Each number is 128 + 24 x the weight over its row's rms, rounded and kept within 0 to 255. Layers, rows and columns count from 0. Numbers have three digits each. The size before them is the row's rms in percent of the matrix's.

# o: layer 4 attention output (transposed), 192x192, rms 0.17, rows 52-58, columns 0-191
# v: layer 4 attention value, 192x192, rms 0.18, rows 53-59, columns 0-191
o52 106:145174132120109134119126116164122142111102161119125162127103118135150149095124140108132098098093153087127124118122157134159140159097160179149157125131151122160120144147106099142137088155113133139137166096144128199125127106130139177147154124108166103112099080111121114112123169155065148175127113167109130131093116161148110115160093118107144147164119117096160090146144156139179175143144113137139146131131134167178164113127115122123114118120095141129154145139158101114142102129156107150130156186158133142157120106099119109132109130146154163091140150136104107126132126180128140127
v53 102:127121166116124100141136133142142145124132094114115149141148120106124118106148117123168111150185125111142139108135161098099105147086097108129114119102109104123144154124132124135138105118142118148136142126132133149147150155151185144107162142142129170063104165136145141134102086118147137097173163089110171135130169147096136082146121135085148158149115201099129149128127139111140173108117194128159155098136120118098092146122128087158164116195145093122134100135152112156111112154131132116096125105102115157106146128150124149125156129125170163104128131100118145142138132154133077110
o53 111:151145133087199110100169083146112152144134122108133164114076111130116116162177152108150110158097147143175141146141108111156091157118141136175123070098137109117115113138125086181102108122111121116142135131130124119152128122137109133119108145098132127165122150101139090151136139110086153112089118119119140143114141192135132145132082098128121127106125112164134143126148166103130122112137104126093152113133132130147094167111135157115179143140150115147131060170159105111148136130150137114125124114159109111175119164102110101087105150167129171106114090134126128138136134151137146128
v54 097:191071094085143172142112118158133129147104122107160151146140098140086129115123133135170139125115131116112118114087115163103064152118155148127139139143156109094141085173120135112103117099143097134144149111131138153143097143132147104117107169130120140117131175116112128143163135093123102153147138131138079174148104154136101150171156156121112135152117096170114140117145129091142139141129082134134112097126186146106150140148152107106103129111161147173112125140150119147127143168125202143124124104121144161091124148107117174120139118144156127098125138145125111106107082133114156135
o54 105:142126085139154129124127102140149199133131129136164141111126069126137105093143131154149115137080101062110130179166120137104147113111126123122123149124136125173121131137126094104102134088099134129137145079145088130120151158121179170144136119114153142145097138115128101115129113136124162131179156090134145122156109199123134132133126101093156122110162130116125122110111133117139169089094115118110095158158112127124134120114115143141118175157106158129142125148119109143141103101160104112092103127127111111120137126089119178111098142156141151145158116102137105197170167130133145136
v55 099:134163080111144120127114132130140118098156157132087106149136178096119132093108131135129138109137154136123090139114135156117104128147118163133119105148122099146104067117153112156112089154087152187097138113122122110142101143137108144105135098116133114152057170143134172097135160169156090101127094172160126074116161141084111120127107163151158137142080123140135093122086075120109124131125115113107134116121126129108122126089144150136119120159119170126123127146113166108153109130133105126134107140078111159132155094134135093148121085121121110156129109130115122114176134136169161117
o55 109:132133182110143143136123170111109103113107138159126121087147146141111113120112120066115134159173093102126115095099182120061157137109138118136105132124144146148137130135153133079162135100178115116156162124150137142121112097097138129140143147116102120096183114131100117102115107117130118101063139110141151117149098121126112142115114123125133141129189121130120120152143124132090155112209080173125139117133098099136143158124126140141129103125101139122129136139099114085130153117113092080148135118126111127127117102093119155126100110120095148115141083122096139150082148178100129124
v56 109:102104194134129134137131122201075100181120161128125113111117151144101095154162146124089148157133186145137154104156112088119128152126149124155138141119099105185171139135116134153122120135136147163150127096131142115092114085140158140105114097130168154089149168109146141132116120077119163112112117094145136091118134140127151126109122152116136126107115114068118125099122140177135158118113125139142150113167170108153142135131110147127124107122128139132131150126152143127154139156182118154147152138099124115110118127167088118092127148146125123122141123118103181129149123182096090111
o56 116:156157131152182091100113108126165115084083136131079157141185124110102093147150129146097146120135162098127169105129118082136106111138137116109137110135146129111070101138191118123139122112145109133099179120106153109158145112142132126121134133189107119117128138124103131199120139135131101120145130124104098113100174098132120107136137126153146123155111179163144159116100092136131116140156120083129108207130162162130132123147140100123159130137113165165110057116137148138138128156157128124108125119153084132134114145145147133123109126118150130138147120141118127166131117137112144128
v57 098:137129105131164167133172105083136147187146131118069121137157141137112160137139133114115116122111162140132145116133112152171117080081155128109135144107155089115128109106130107172135093116129123092156176092110120125158107104110128108166128114099113101119138151125112134126097141097103154067168101100161113106101143108123083158117083116083152151120127155119125122139133137184146153079115133143144115154141141151116114140147153122107119140122126136135150104139126088107127133139108104111112096087095136150097166125137097098148133146149125178150123115184150142107101165130109145098
o57 112:123118109107171143122141119111128114110096100101154141080120129148144152122161125176114153148124076140137096137122162160069128162136145121171167123103135114136100086148143139147122147104113130120172129103138132126099174110172126128113099107153117115121084142125100156138165119150115097116146140115099161111078152103148116141049116135141117129139151132110141145143138115136106145151113102131144110071134142134126158156136121114135155100096132099143163122144145146174096150097103119164150107123140122112112088172066167165101135121148136110135138140145111127176150146154115092103
v58 107:116175140150117116131102130168125138106117132174096130149123140103147164120213109166114139114120116131172134150097128155096131094126128127136153109126131153124087117143123121121137134132157117151076160081129119128120123110104134159142183151142156103141122129136132131136127113110148088094108125147161109160148138128118123091162113140163101138095159149122125110146143118150143127165122139107146137129129169147123076144098088090108093120166138115100089162099133155113174129139148055175083078106089158098109117188151146130146125132145132125123155133106134143117106118127131130133
o58 109:125112111115157100150111135102107048150122129123083150066136156132127149109107131117063134137122099136108121131137105124125107115132103122144127086150107111123113090086107138090150085146107140113141166076123132130104095117090146157114094102129090092117122111119146131147107138147118122117107138092185093110117127132151145112143119145140170151125146134104120096095082138100144135118094163127075110108132090120124126141141139168124121142133135181144141121164109157104132107115139122138122139137118116149089140154138122121104111107169081145062148074105160149136131116149154112113
v59 102:135116122161102106128148109115102168113157138114144155132145138162139130126113125164105093114133096105147153131130145141136150091142146082137171136100102099145125150160187110129134127125106125130110137180104168117085121127078120199125080097142150168152111116122090107127146142133132117126155080147114096150134134142129136126147133144129126121098091146104151148121126185127151130118170171130112100103149121147134145096109104150150135152135142158137134125136197109148128110118129147135133107135153148153197148176109127148117098143094152100084199129114124119108094139137136121132